From a checkpoint of a small transformer trained on Wikipedia.
Architecture: LayerNorm before each block, learned and rotary positions, biases.
Each number is 500 + 25 x the weight over the matrix's rms, rounded and kept within 0 to 999. Layers, rows and columns count from 0. Numbers have three digits each.

# v: layer 2 attention value, 512x512, rms 0.034, rows 158-255, columns 448-511
# o: layer 2 attention output (transposed), 512x512, rms 0.0329, rows 158-255, columns 448-511
# q: layer 2 attention query, 512x512, rms 0.0418, rows 256-257, columns 448-511
# k: layer 2 attention key, 512x512, rms 0.0409, rows 256-257, columns 448-511
v158:451560540520476529523474511493470410490508474492509487538516488444492476483486526506491509426483479545563458480464522500530486473503504534497485491515496424481494499515474468509506540459517504
o158:484517514526494511506521466477470461481504479494491489502532505465519491520440518517468476445506499561580500506440536484511508485530491522479484481469469479470465505499512495535508563509504475
v159:478472542492489509492504511450537527530514532497536486498528481505448521499457494518434496449542531539472483495541523553457512505488477513489504499492503514482506469545492513510522505500479500
o159:471481554498478544520456483468488504529482504522565501522484516517451482501453498485483520481511546523483487497497495530486540528520508506500509533483500541474520504544487499506510499462483460
v160:506561524509479437475453475498522465484495526495510508492524483539446503483434511535465469462506514495484491496528481477513545438511503477510497517509503510495521520476516540524501487469524474
o160:483550536500504465512471503477524476496526476535510505482515506515435492468447517526466490462504475496508499519554492451555505488488486504505437509480481496482516499468538472541472517461539491
v161:458523527461547554497483516485504470523503490501528531511508498546473469505477514507528506480518443490503521506467478484456516505495523533523528531509516537507482512542463524518478488448486462
o161:489508518472516533506444504473535474527500503458477528497502502489467479502460462522518465504515453502495515501453512494431523497456509513540497541502502554497454501552480475483453497483492473
v162:475492480470514526504481525524502496456518525503504443477529477506523484517455493501496539427528457473512538521484484488509519488491520493486533473499520467477505498492500499476520518511513522
o162:492521505478501517510458505508496498511515517514514463468506502478520444477479474485491523446509451452529518539508484528524477473466494503502462511514555446442537502527519471498498516536487553
v163:564529497489500494505520502485453539503488535510532475495498541537452488496533484511512467508485529517503467548492536504477502500491492497509473457517471492432488496499483509489498496530492565
o163:571502507511513483473522521503500528512472534500548477479479540555452456522534484508501477512514500510526469562461497490458513523533502522510461482481490510444524524506513490503479462506531588
v164:482501510517486541496487478473484510512492545496517561490490496511450494488502463552528484471532477519482482488527465512528523509516462546547469502476526469496505459510475528490464476455526509
o164:487510482521494522474540499501498484550465527480465550488519501535473515481532450546523459490566482521499476509529467540539514539539493547521492504521543442500506467466475517430492486468527513
v165:472478487509498497490491508463498504491507529515503478487486478539547466478473506490457513538532492513464511559464554539535492511506515495538510476511508490474550510501502483509559512514506473
o165:492480539542489504515467550501484529468486496513488509463488488522557485477498492511470505517513465481474490523465542521546525497534528497519481506496523460512504509472538514531503498488506517
v166:472487500454522458523542496502496494518474556515529538489474522466514504527493521505461506518467505490482500513501490498529466516517507461486485552506491484451486505496536480515502517518485504
o166:478503519471507472546528517524519498510478564445483529528463487446490522520465509494480478507497534483472516463518506505502484525495504448491497531522499507444517503455511487544492515468499500
v167:461463524457441523449464502468537495487546459506503538502527501532475519493458525464514519468488490562508497540511513467488538479504504530499551477489506519537496490529524535505466523520509501
o167:447459509469449515516463559491511510499519424408476526491530496503496542509439523474503493498480495533451504533506480482504524479496484519473518512521501493549464510551474507463499481531475485
v168:531509449492479534518541536456510447466510481499499506511471491546501476518567531497466484460507466495519526505512509518520478458506467519528500490513481504495509496499505530505476473496516475
o168:562503442542490503543528546492500447485521475439476491470466487572499476490528512486463519469515484498531500526523499509483506498497498514506548489494495492502497484550464508476456471524494480
v169:498470480545467488498463484476535488525532441508509508471492520482445535501530531505473470500510521531435499478520503483515495479490479495471462512509537502517490494489482498518483515490465517
o169:500523497539472505485422459496513454515550484435530500515508528485457543493509496504497484515512522484452484503515504481457513502489504488467500515504513501523502502487461486510492479492452476
v170:487485544480487537507510506472480479491497484500489454515476562473477516505518474501495506502492529552492484493489501511509489515507506481492478513450515473534493525507509506493525549543484491
o170:457517538529506504484474540478519511512481521503490458479473536469473515541528509500500505520456521577492491480529491518519490520516484484489583510409500484536517514510523475476527544514486486
v171:512478507519531529486517536494502480520457495509501487488509492484505474510482515514511459481471513523503505491454474486493506519492507487502504477503489481495489456532512472544488530489522480
o171:506489523526508485519529496496471476506481487533493483505488462473487468509499505501515480483547488507510483471480467506505519507480511528480465459476511476522456497525548490540497513545515477
v172:515510482491542494473508461461496535501456503506484467511485535496546455505484513525486477498544518562491445492498542537479507494484511496496496487454513511464498523500472487524491491527537475
o172:508505475535513501481519476470522543520462515500536508503484529510545491476511471517493510477524501527511452478429514536529530493510514508502514485447520492498482483512526459509486528514532507
v173:534486504491459495521495480510490507514507437509497516542496474472549470470477525481491527496500454520507491516511477498475514545489521485517512485523485527490480494505516487520515521462573532
o173:504501504484482520533512473508490496493523450528474495526530474473517515497505500472504493498471444500513495511480486509485470505481521496485495501485456536470461492527482498498485527484554484
v174:459472467454436496487472499500474520525481510497505525538499487502488490521468523460511485515547536536506505488481499489546562456517473501517512480507504499506505495445468556484492495488484510
o174:489478460460470500514488487503508536513499496428526512532490493504502463492469516447507486518544521535489497457483495460538542504536478495518499460500512513489499504439462492469491431521496521
v175:500506495506462516510508479513443506518491510508515511528494512504511545495472503503475488484508459493542506470493478489453489523495475476530507486513459463483508506469490499502521531500483507
o175:507523503507476511531472438473457501502510525531524513499496544479487551493464521513469448485512477512543521467511484484472479531548501522534507470512444465424510470491501485492520526527487506
v176:547509525513481528515447491471529485503519489512471452519508524456499539493526518500518480506509553499517501552509504502504551531476519496530469446500494486504499550479473494464562527500520526
o176:504524507478504503508495511496511504492538493531502435497486554510523531509515551491504492526507559502539473534518485484496555500503521526496502483555524500483490526457520516529510548457539532
v177:535476479493501507467478492492533535529472494487514516553532474483524506502501476479466479488476489494426464506494498505475481513503502547491513518503477537480492493535524502512528518456496526
o177:524501475495500497506498528516519548513500507492505508506479476503502521538491501484513499509491499473419478515494514514484504541508488529482513499533460502510501491549504487508530548491518541
v178:491474530467469488506462458516508447488493517505538480514507536509488514512495495461450477523499564520505530535565493504489540482505451487502485478516498524482544499497492478459499522493509474
o178:489453521500463493521443468512506459495506505464538470497477532494486477498533481446497485526515495492521510521585483510505515488548480465505479490484499502502501467515502480479496502515536483
v179:545530484542563505494482530464519513512566511507485479469489487513505549513525530477499504513486480496509496453486456497494472484506519495502536509511505507542494524465491484500513498483466508
o179:563524503533521471474480486455473507517535493448505498475507501492526547510505509507491534490480465501457531438505478522503482468542523507513534495490484527516493517505492494463472510483476474
v180:475518464499487488498526489488506480498539548485487514502501498539482481474484479502531527483536469540460502536546512551508521504518486501508476504478487485524500517516488487469457498505530509
o180:518515502504514517486519505464506505496515517486485519511499508545446476474528503502563488479518452511483520526512485561544504509529534522531471511493473485506460524494483507416469476513537507
v181:467464501494489476501504514479492502490476494494487579487510525540503514520419500478564451551485475511500479456498509506490492460500499489480489469489522515484491496512491490486457474480541515
o181:501513489521493480489530496477536503529507499458504522512514484518499498496446469494527489542478492518500478490479482516432518459494478508489541475500579515476473473486428512488470439516489526
v182:519499501515477452482472472513496505529524548515463552501527462510533526504521482492515478497448521523571537501505528497518490515480533507565515474504478508484526454489468502526552498484471520
o182:505478478528496475499505460510484492497498524467484509510550465559535474495479456529506512518503508530554514479489497493552526511452500496563504462473439556457512483486494468536532529498461482
v183:490509525568549457488529505497493479468474531503512486518492477497487480524482483519495534492480545499515538505511503496523502462496461464462524534489537492513501494498519500486548514550494462
o183:497513539537518486507512496492473463496519467509548512549490498516513521525504510513502505511453514490529525503484489522516496488511479500486519544500504491487498477496531512493520517506525456
v184:474466485498552522504502504504536500467475505467502535529459500462520538512493483535473505555483520432467508501509519536493506440474532427468498526485486511450493565541508491526500485506546506
o184:476520489516517496500503533503511500491495468497477532483477504513523538515510505530512469544508531456453493454491479535452503479521480451466489544508497490460572535528509514513457468509575527
v185:523488525482494503506481501446511514504516511515511473477491495481479485509494504505522507515556505529450491491541465468493494506501439498561476508510538515560514467490511516533536498495572500
o185:522502510472496488504488508425519501510525478497501474517493512499482485496476510498494515537513525539485476529496501470472483485515461511528471496521539495568515468481503500542523530450564492
v186:503481504478473530527503504459525528533500532487492514537514511480493534471517492515492516467496521493546559511534503521498476536506479487484549527500506501508459444520472448497483523496518517
o186:527481525496464493537497510476483486542495515441506516510522528478499521480492524511518490465477540499538523477511529484532488511480499532478536510504496518491474501542435447445494502493495495
v187:503578462537505492465532514447508468539482503506520486506540442530497496489521482509474473534507479483479493551480472502467517527497497486499490485528524501490507487501488520503475549517478485
o187:501555471513478475521526503452500496535511500533487474524534484531519504476517527530450457525488511468480472561522494513478497519497506505496492527511497490489536537534492516489480534519475512
v188:541546512457543546517516482536516494509574548501490521496494458506540476502444493471499481510501488576516437462520495472511445505500509495461480518516507516491513521460430465503530466491495449
o188:528536537477515526486518441493497508484557558494529504524495485524519516525469453486477492533511493539519470492530507495509473533481494481479494514500455516477544495451515486501532469506524476
v189:512530515500466534512567483481488487470441553494532504537480525577474503516513487498474502568532514503500511545508524523476553493483518558491474479508468515490508478479511528574551504507483435
o189:496520503528487516488532509475510509521459555552469531499522496571470486492503494490510486597517528515544515531543513490482579506472490512472511479496480478501499484513531491540515456503462466
v190:488523474547483498516448499498466514466497481505528556494497469478489521506504475507448519520536522513455441502505564487530554503501508527545505472524484519527471518499508494519521480493501483
o190:482523458549493531518484505483524499454543472498479528502474460506496478473488494465494516515517488516474450526506528494505558488497507459565509460535505518548522492480482488503530494513517470
v191:528460471465463558522475454480520532521486480523507512514500547514506507507465486546560467478522484507501553511498491509503551450519562497490493505500500476451514510519491554491521509505472464
o191:537479499499471533522504467459517537463476500502502491521487513507463476494479497561501486481511480482503495532516511489508555440543512494483480538490455483487529482510501538497486505512488487
v192:494498482507500481507509504542545575473461470508496531539526505480557503535529493484500499500525512501519463507508465477499513534496494504531502466483515519504513520481521538513554499511517471
o192:467492504530492478513494508527457532521487459505456508521531509499532532503529484484494498505525471499527488476508512518462513497534483498478493511485545476481496499489522511484524489500497520
v193:497511524507492471505506498509511474472483530490495477474516488522485471527476520500553495509494488470476514468502547477505533478504450505527495527510518505464514454453565539484544535492525456
o193:493496515516473544498493490511529480470452544546488483466462492491498478485496486484487534509497486469505495479527518512532493503519497487502543511520511469459492477456518545467503482531529487
v194:437502475513515515506476514511504514479516508498486482526511470490499473479507459509503544455495510533504463524472456492497505530518506483468468526469473517460530479496449503509581480496513507
o194:463491462506519511494487552535487532495544550531529497534495480517508474512510444518491516437509501518493470531464511521517522492537486481442510500474471501451554545500490451511524501488509467
v195:452489484512515497496476506466483516516495504497492542532492471487509482493482470506450469483489516509515460498457539511490488458501502459507509501472496524482486499526489470496475522501502496
o195:452529493508514503495501497472513506526518495533507528530461490485481516520523489495489490485466527504505493472498527535515508493554514494480531489514514523470505506538473513513500514514538497
v196:494515490531460521499484511529523525546470488484492488531371510525471507491461535471470466532480562475522470457488507498507483516509469500519537570507497523549516486502523534482497495526483499
o196:477532508518502501544473495541503537519454487524508534528464514511494468498461528444487469504499548448535488460525509521512476494559492523498521532451474525549540502482527521515477474516500521
v197:555457483487518494447477481460521510501505532494517508516531541490492478503504515526512501470508470485478523512459503499458474513491493469496461502496551507526514489504491524489541516506522491
o197:527426464497467506487495496485515508515490519449485502505531514471502500503490505531498517466507480456439514500472521493479512525456486478504476492530500491511514527515461520472528473544515463
v198:460477509483534526464538503533513458478533488499501512486483450517507456500496493493496536462509528451527486551489526507521516512492480527478493507509507495506508466481517495495526504545526462
o198:431467508466535489471503491488512505488518501563507497513473481496492492486510488515466553500523538472545512557491503522534487469476509516477460493501531522519559484484522484514517483514495466
v199:502464496470495531507532544494481563495472481501524472451510443512530466494529530466509484525510535476463506460462484506485493499497496479502492545506486502510506472470500458451516485512481494
o199:520494464475484501517496536501520578513488482466525468480462450489530503473519548454477488523469560496451499495413507531511490515468491471524501518518525482487496492465520488473519470523429504
v200:444522468415454486519503486507486474503467523488482492515441484521520492505565467506467521543525523505563547484474515502504517501515500486512536507526457508488494539493487524535525507503483488
o200:442517481426495498529488484511462460491454510505491540498465520533489500492541486505496497532474484483545541465456529502489504510512539504516494523516474492475500534494521532530548489466469480
v201:532485464570504525500465474501494442491486520519509532467445511504526491506523495467519507526476491502514487497468505478469491499487488486519480522496506544480488487488503514496493472526531492
o201:548498435544521490521486461513512498513494497493511546501470489532518477493534493449494466510479483501513488520446491486479503500492494467503515508479504508516483497494511503511487517524513490
v202:511483512471510554499477457534492508487476522492494484539478490475511482505524479491481486470479459507478510505493509468462471536511513508479483514518483493454483547506518502447485488493502492
o202:476479501455500542537466461535516524485477547502489527518497524490510469549513492483476499468483459531455510487438478476435468534525523499456549490517491488462510518532543511449507503521481486
v203:539477497488511510509484495501491504483514456483495478476502484551484469509508474490521464490553528501512490576505515474538511507517469470484454488517444528497508487495517557479511515502486450
o203:533486493506485510520492462517521480471487506506512512488522473537503476549488506471490501500505535514509467570537504467528504520531484526495425486524423516498521508509520553478479503476463473
v204:493516444506503435526491493457518551483539529511511470493473481503481502493492500506481439517470528487517502477468503522512454468491515479505521525513489491487478493552469518445500453522474522
o204:479484468496511431459531534469528535503534531522529497500502511507489468508484486544513462552460542493522496471483504489474444483502517501496497502495467481452456531523489501468518486531467556
v205:509472461466456476483514494514485578489492537496475459509513478498477502486440488523509487479467511378536480511530514512512479505483451552524492495530506504490484498521494479529493489487531513
o205:509488464479476520471498509512474541518499515502470488520572499498458531495482483514514484469457517423523491503537501514499518515504469571491458493512475523484498475505500520583483476521532508
v206:478471483515538543505491491507529486483528543502501519477481490485508488492476500519494504576501519522522472502515502503480490490503483480504488480500522516466535493489468467485509480516498475
o206:515499488510533510518462510513507494499481503431535517484466518474495491502490505489517496566507525517514477509502511465456527505552490496502459504532558496520522494496484453494506466476500516
v207:481505487504486505490551498450553512444495500492536503481494572466523514504512498450471484525488505523445519506492499519507512508492493506487532530494499464479498495516502532521493507492464499
o207:490523492498505493512529530518521476465459506500515540476483524499515534540504496434481518542479536512443556512482502506529525511508498481511510537511509478498491510507491541508487514496450507
v208:428508484504528472490502539478463497523512522512485493495519497504475499502505481482513526551471512474507537490504480483513542517501532467452505484480524492514487496509466521522492460520503531
o208:424510515506502497474560523457481513486506525518522491511533511536517491488491493471486516557477525490484502491522507486522530493471516489465478527459524516514527502478491527513489512507515496
v209:485497491499503558495540500545472470507442492503479460463472511527495469499460517493494447495519484522521536466503513521491486518501485473460495480496504441489476491533493498475500471497467487
o209:510497503489484550493524485534507509504461530513478483497501486483497492511436520498476453477518499534505532472511508514457487519506490492492489491537489445470487533492496500477499442567482499
v210:492496530448470516487472516497507478508529563502492536493520508528492460497510494516512520496510514527495495494527458499486483453496473507505507521510507496515524504516508524524499476456486548
o210:485510495433491484492467509472471476485490534517514558531493513542474484524475498539486491484512509494492507483515526463490477511463488488509506557550512488510518490536500500513490486460452536
v211:528494513492532483516481511491526515521504486498468535450486498489527538527503503490495493503463504467477498498470488513500505499494480510457511525483535509464495484488486479547500531467561539
o211:557497528499520496492551530505507521503475488525507519487491497486518522498502497507493536496514513487449483500480472518560512513499494510489520508512514527480446498482509497489512536504514502
v212:498506472484481475472435527527503462537514476488498510490493543503563482472475488513489525493509453534440541528494495509501501468506502467512487496484460469444492528500479545508500507502510472
o212:517490471503488466540418518477499487526493477491500526463503535504523463510501459524512510492507439513464523479507470521553469505554469497467506501478458433502497513521514508535496512522502499
v213:507502503515511476530496492519505522483511491484465456515467567539485509486499468532496511519502432453430522521544459481513470534498508488527488508490477508452468498489479462443498492534485561
o213:480505504494507527532554513543509535460490460517487454521542556493485488474499466513515513521490495480447546537529482478511513497506492504486464532510454488475518519455495515491497505487511529
v214:490485454534455514515590519510466520471481505513447437499491477496529504507503493485564502526516510474499513489430494516499497427462499509484510487514474527537499487476509490513453498465512532
o214:508502490537490465557568506523489524512461486528465485467505473527537496501505468520528504533534466493530483480454503507502536482455476558504517500501491535546506494508465492509461501469538529
v215:456497489479540461531505478521522493514466473497510485488489491475455550517485476489465473463477513498447557545516531457494477479492526505503525489497531475503484462499500503518484493527484528
o215:487504482490499514558509501533510453515495446498511450470506490475469539494503484463499453450457496485461528527513483459473491485514519508482533495494558480468519499473503524513518460485512535
v216:469483519519453515507461506493494505517537518497484462501470502456487515498559498476473540489488514517498498489485484476505471554499531565534506487476488525479522488483490475497481465512538517
o216:481494519545516510522474514523517521543524500490477485477497499492479496513565477480493506466513494501482499524518467547476476528499495562505458482482500516523504441485495482511472480484520508
v217:553531506494522506502537490490519495511524474493503488468517541497484528517546506493501447495530462564428521459454466464476472521501483468529524475477457437514498504470494530503524523469512485
o217:569511490507515484538494572490522506477476509465535486441490545471503505521518512488498504504528484554459496468477488453526427488522491491498488501466492442530459518494514522509499471493456476
v218:525529553476544539495520546489523525513535440493548495500515484512453501540483523486511492530494507504476492443559499522523447517504490522549506466537536486479480520492489455461481427501497518
o218:514557508481491521502553534473499505494519467520529486511514487500462499501490512488511479553477566482452530502529484464495464498487478495531569502509522498474519535491512471452508481503504544
v219:526519524483483518536498510471491497482526507497510465512505519480496538498483486450490566508485487491467504504498478468546514492499547540488545498487516470491489463507537533512503466503479510
o219:534538544481494531531494509487519507494517533546526429490500496459497518498485461416495537488483474480469517485516451528537518480505502511519509521508488474482478475496524531507486528462450518
v220:503481543480502518508453499511467466491517447504521486503482541439557477491516520462469495489491510513528490468521491535521486486473518508490535487461476501510498466518509519515443527502500479
o220:480512518468527491489499487485478483492511489528502457492486501458543505540500478464478488516508542522522481496547507539515486472457497506524550503475479478468500504506546524514446541463468462
v221:484500511498512499523495471531545534543468504513523483527486487468490515473504482501475451497487521473513505498542517484515540517496506509515520486489460452488538492485520534495501513490516464
o221:469530467512484522500484516545532526499447505463469492515460466500520460511526477517502484477540501462510492483509493483482518504513505500492512478478470471480524490511489528484526518450518467
v222:490473481536478505505461515535530428497527464491495516458459520491472514482539558556499547473501496480520508517488452495497467517496432497523545495478489466506480463490526462488556497511468455
o222:499476468489516539497495505525518453508483451475492520499505520494506520460545545562519548436496512505514511534460460463494509512476483463484520537468474445514437484497465461518580464491432459
v223:455515521486525523521494500561518538483487505506532511522521467489518487502456511521477531530497509480444533465507516447520529516500521532517526490505491523490492490487508476424473553480465474
o223:433537506468514523525497523552502489495478475440593503529505498512501496484465520511529518513455501468493526470487520469494477514486544516481452507517540540518509499474501464464483513482481488
v224:523499466479492494507491460501464502515518519490497456500477527496526480482540521521465509523494488538517532496532521451524490489522494494469490474500512537519514498486458506537489521516509492
o224:544498460495493452504494465532476504512529525443470485480502526475512457492502515534496514517496506511513525548544510425534470461505488481468523500470472527516536490494491521537496543486519485
v225:490536495505508468483511457497514494481486472493517509480490497486471472499484489502493517494494468568527503482491487502466499524528508503476484540521477449482484549472493518504489525487493508
o225:496564481515493461495509455507513479512457473511522540515518512449449499484481481517484527515479491558525493450496502475454536475525494498439514521487495460484499546479468493461488503492543509
v226:445489539507485474516500493529494477509530544488489554524454505534456528469490519515538459533501457513506513494505490505491509493493457526511511511512490518490502523472490487509460497527514526
o226:445469506501514457485499499541473474494513542493462572488491505520457530511465507515523467541487480526520522514503510504529518501521496521517485503492490542488480478514493488513482517522512510
v227:475480532484503518510528484525491487515526500502467468495519471502459517461450475494518468512490504442492514508508488500499458522500519542513478487514512485504503526503499512499493488473497526
o227:481480548470487505504533504540533511495488442509476464483510500511439507497424452473501446528467499484508543483489480483497451500465518549494490519522513492479506498491522532481514484444492542
v228:527519513518559520520546489526504499484534531491515495503462553458513483497473512520470484487488475552494531510515509468524490502485485481471506517490512464511441443474488525503488496532522459
o228:514544519492531539496519493511503486494513535555544480501505536489492519501556493497498483507495493509508503498492517484534497501502499485471482519487554481528512467495525509473512503545524512
v229:492519525516480540535520497472492524455495461499484497534516555466491515497463469503504522465480522448476467546468471523482467457498485542516499530506523484500501506486495487525483468496495475
o229:506489505534486552537518548471473518483521494503472481546464518491516533516455503484493503464457450449506476517472528493471464500443489524506486529495498504516505502502483487522491489495516469
v230:507473472491543564515548492506490509519461519489482502496482532497492528498479542501516503468527502532511504511470497550468509523487470500487510555482526477527468502497465509518537531501483463
o230:508482478511525532498482487498508506488466512455510523513479527501473525515449536493523478446538520532513504471498504558520496510492500499508493509488552476532481479511483514510511505496491451
v231:493519487523484485487479515518487506538469490492529481488491479510501509508482512528492482505524482474520464534544487497508515484488469529503497455496476480471526527508525489512489539505497498
o231:496502516507505444508486542515476493500453481486506456495463491504511502501464477564500465503494486473515460533490519529504501469508483516526548472486473471461478515501476530480507524511473482
v232:569470526468526494481482460509495534466473465495511496514487510501572511521520491499495498476482466500530489447526507502499481497502568519458492535515483491524489523519511547485517511491522492
o232:556490544469521503488484447507518530507491491482513535521472481496497502498485498510497541495520447519552490440544495524529474489487490505467465480526490505503499541548521508491506490515510466
v233:474460470536515526504478520500462542498542451508502562511529489528469495496551489520569504517525497503563470470460486514535514462489520529470530528502498497559494509489492511471453455488563498
o233:473463464523508513455511509501477537489534490493512563496546480537492489488528523521550503512593495487533452504447491487545508465513503553488489524442503501538474501503528469468471475479535490
v234:492533472468494558517469520525437534484522471503511519502490489509537475495433475547475530482508445527469548460545473466501494509503511454502505474484485518497465473483501530499469473494513485
o234:468535474469484532528466478528464542499533474498500506504526519449553509504427478525484495490535508518483500502527511458459461516539517500518515506466482542483535467509509520476476508486503481
v235:529464499471532500451541483504500522511500460504514497558465483504521558522547543459496516517468506497511456491518520470460499486487490512513497544517502488504516469515525505512498511508501495
o235:521451514449497507483512473484511514499488479523510505546492484493517547506517527451476536503473490500542469501533479454484491469456498516521492537492525511499526491523550508493488437542539520
v236:502484469521489503509522477500524528514514539505502523505487480501488486496524482476456476504501487468548508488489511508482489499494467525497524462507496456465487482459489528499462534529514466
o236:487479467519495524489491498522505519552493504458500490500496470501501509513504463474480467522505474487557490497471536499519490533486526531507471471522526463476505477484473510481523501532528469
v237:536477542513512452523492543513503494462472524506483536509497476512502478484521509518503470477531473505538510478524459535473524547511485480484517532504518479485498516506482513479522503514487455
o237:515481543526507459504502523500489484481432510469471527522504456528524488475502524495501473498531504524529530507521494525518501523471537461511527543489479484496512536533488509446561504521521469
v238:519494529534507474498500520473463493476497547521527504519537484506540480496496482512543508548508523443492515460486504476488529474474520500525498460521533504500502466513511527542496513490443508
o238:540499527526504477510478513470491482511497542521523502492535493532557480516479491525517558567526492455521510459515473482540516497496467496524452509503514515488509488519503532495469499495470514
v239:501511491478551514484436467533503458454525497503506521519557447512508509491476467490462496516491538491455494520508474499528512497507547514495523497475468486462540513550492457559486542513473502
o239:531519469504525534475465498534492455473530502468497502525574465496499527498471489485478493528496548504456481494484489481497500519507487495509524502500511493424496531528463486543484521520466529
v240:513533440504511512502509540535511472513441518501530508510499461534491498480479534517530488452511544431487461536496480502492511492487470522495486506532541514540506428493525493514475504500515527
o240:489493436520548499514511537543520448512467525513500517531522497510506461467497527509519489419522489427472492530510501511487506483462490501516556519532501517510465432468497507477448479451503543
v241:511456463520488534497502522487533526517561450500537512481542462533539501494480505475519511500488484495476477507518494508483417537488491511507506535504517495524504493513469491485528518531511474
o241:538500455472525477529505497494514509507536452452556518482535481524555516478457514492516483530454490509484497492487487506463464508511529485498495524477502478525544496529479485495506477508490435
v242:508515484500520513505462469509488497462522508502507532492455492478503497514461494478511450520465526525528480529499520487495507513489509506519525478537545497488504501485518509516548522480481529
o242:492502481505488513506500482518501508494495506510514503516441501494515513507430479481491519540462530522544515544499535469524507527478527515535556487514479502461508499474549482516544538480491520
v243:498474530492455473443509564483514520513494517487541481480522489470430505487498497471506504483478519530535467534417525537480505528486488458522514471509546474500505497530488484474548508530514511
o243:490502490491500459503531512493531516508510505481510498545499471500438487481493539468529454495477523516480498553404519483477524483469516472516561506487544454487500485502526474516526509503463547
v244:505544503499522527480557565505490493533485505500495541510505512516483484524530499524483474471409488449602466524484541520479485467504532530502542537509479520537513517519457542472520521494508497
o244:501560520505520496477528544511511500549511491439505547539511512510487503505517454517464487471452525496582503519473503549501506472517497485500500532511475501543479505504447555446496450515473504
v245:487456522522520489500491526488477499533528476498539528481496497483499501523517487481521502545506498504492550491476516477481460502484514519547467541480515469546485464482510535537508479454506501
o245:470473504522486481459492459473442517498498490503536506521505525471515469523507489483520489540503494490491526481494529471504491491497482508524539541485537479515502493508511544551504487464477445
v246:474463469535485518500452444515470485460516538514477567487535541486531488500505478508527520518492465478495522511422521494506540487488498470512522503483512527520494584534488496465501460498486464
o246:459455481518458546487474449496519497506525524524459554484540503460515479526491466490553555502494451503498549503438500487536555500465479445500497507500468498519527545477529464472495452486519480
v247:526543487522535492476551489472513555491534498526534513499481467519515513490513483503507526467452477495473507500510481495439523516525517507403493503502510478439515504495464514513496442504474512
o247:531517478530512505486524508460515531492477498486511521486487440501477501490488508506484562520421485498494525496495502479495531536516525510453467491525544500441510480495468508481523528520477495
v248:463471501538484468498528536492537439500514512507505467496529512480555526502546507486498500573459487499471480476463550502502494446503489533514510544507501470514484495499517478504471497507521495
o248:462486471514462451500511552482501467493515490496506458511503494490551482521527524488477526548489518532467465463465495497533512449510469508536493547517539494509480506535494453501490514503507510
v249:485541457463494518496489489471487506459489518490501481530511439539488518524486512481522505532509491560508475452499516491471471566481510505515535448509506457523526531529484508470512488491489528
o249:511498459435478524486502519490530543464496534491508462505503470549459502521500522496535514541505499547491471424473510482502469535490494476519506436488501513533522520563485481512534499478476515
v250:497501507495510507519502479437513577508491505520480502483460521493513508503490521487542495554517481442452440472540529504493492515488516465511501547483502521491447526510521495486510520471522473
o250:531508520503478502536532489461488540522493508582482505506492495479498511498491526469517497533500522476488435506463528522449499522488511467483469528518472514510457525464508507498510488465488489
v251:541466500557508533498506501483474560480522478474488542480491524469514487496441476504482489483463508500488505478449485478510447484509516452517517522495473504531542450488539504512504484517493455
o251:559490541554530511510464540490516540505492493449497544495505504474513493500447487480507498473516527485483484482478526493488482489501520476504502510475493490535501458470505500476487491528493469
v252:451502482515517523505489521506497487517433469485530492502514515493508520494547526501509512473491527530509525502481489493467549512505512512470462522492515457528490555515485515510481517457547537
o252:468492506518509534494503544508487462493469478507507516481520480468515501508500524510514484501531496514519500487493495478502519510564521509474506529471532492510515537509472488471493502493574558
v253:498508488509483487521487507465505513559553534526508508475438542493570511482549483516503462522492514473534521493500481512498499485521469484482526492477513525522487480460513520486507512492511545
o253:464503500497471454489502499466458523521541518574496508461485556478573495522526528492507489461517548480521495531513478512563484467562486508467512483462515505492462527492526537514540519512485492
v254:523479550505492454498446506479524437508439501489480499443507516497543468514462464509509506511488468535491441485474514521523524474494520477482512523495524544508495498485472505531557474493478486
o254:542507558483479441503467490461499425466460485468515545465505490489542480502455500491503542490515506494470441496471538507521550478455483466492464540481572506501486523481521473525489462527468474
v255:509515487531556508513473509509505534509482464501510507523490505524450526496510464487463527464505508457503466523513461496514455519485498452527481493500467542529511487472505506514491464466491499
o255:494518480514546504479488495479517551444479462517529510515537526532486518457499470483481501494485511470464504504462479506493467529497498489500512503469501553520496507483508525460532495458520461
q256:484492507492511471474433515525499462471490498506530467521534527486475491471492529461519542514485483523535478486488509464515507505514468549500486533466469498481436471526479555537452568541562502
k256:546533494500438483510486518503495479447502447446542517497516523523499410475503550527510544522549507550455487506515532558565468516495533534500488518498522479529546460562490542460506459430522488
q257:503456451513485554517516481491522539528520483469417528458394452576537537555527436574504426460492468491455496522515467555499539471472555504503528488505541492496569546460559442494523472474403487
k257:495519535492480529475487517520495477454490512540500495548506535476482510476466523442528530507452503513538520451472526444516523473491508498515506547529470476471443482469469525495457505554554499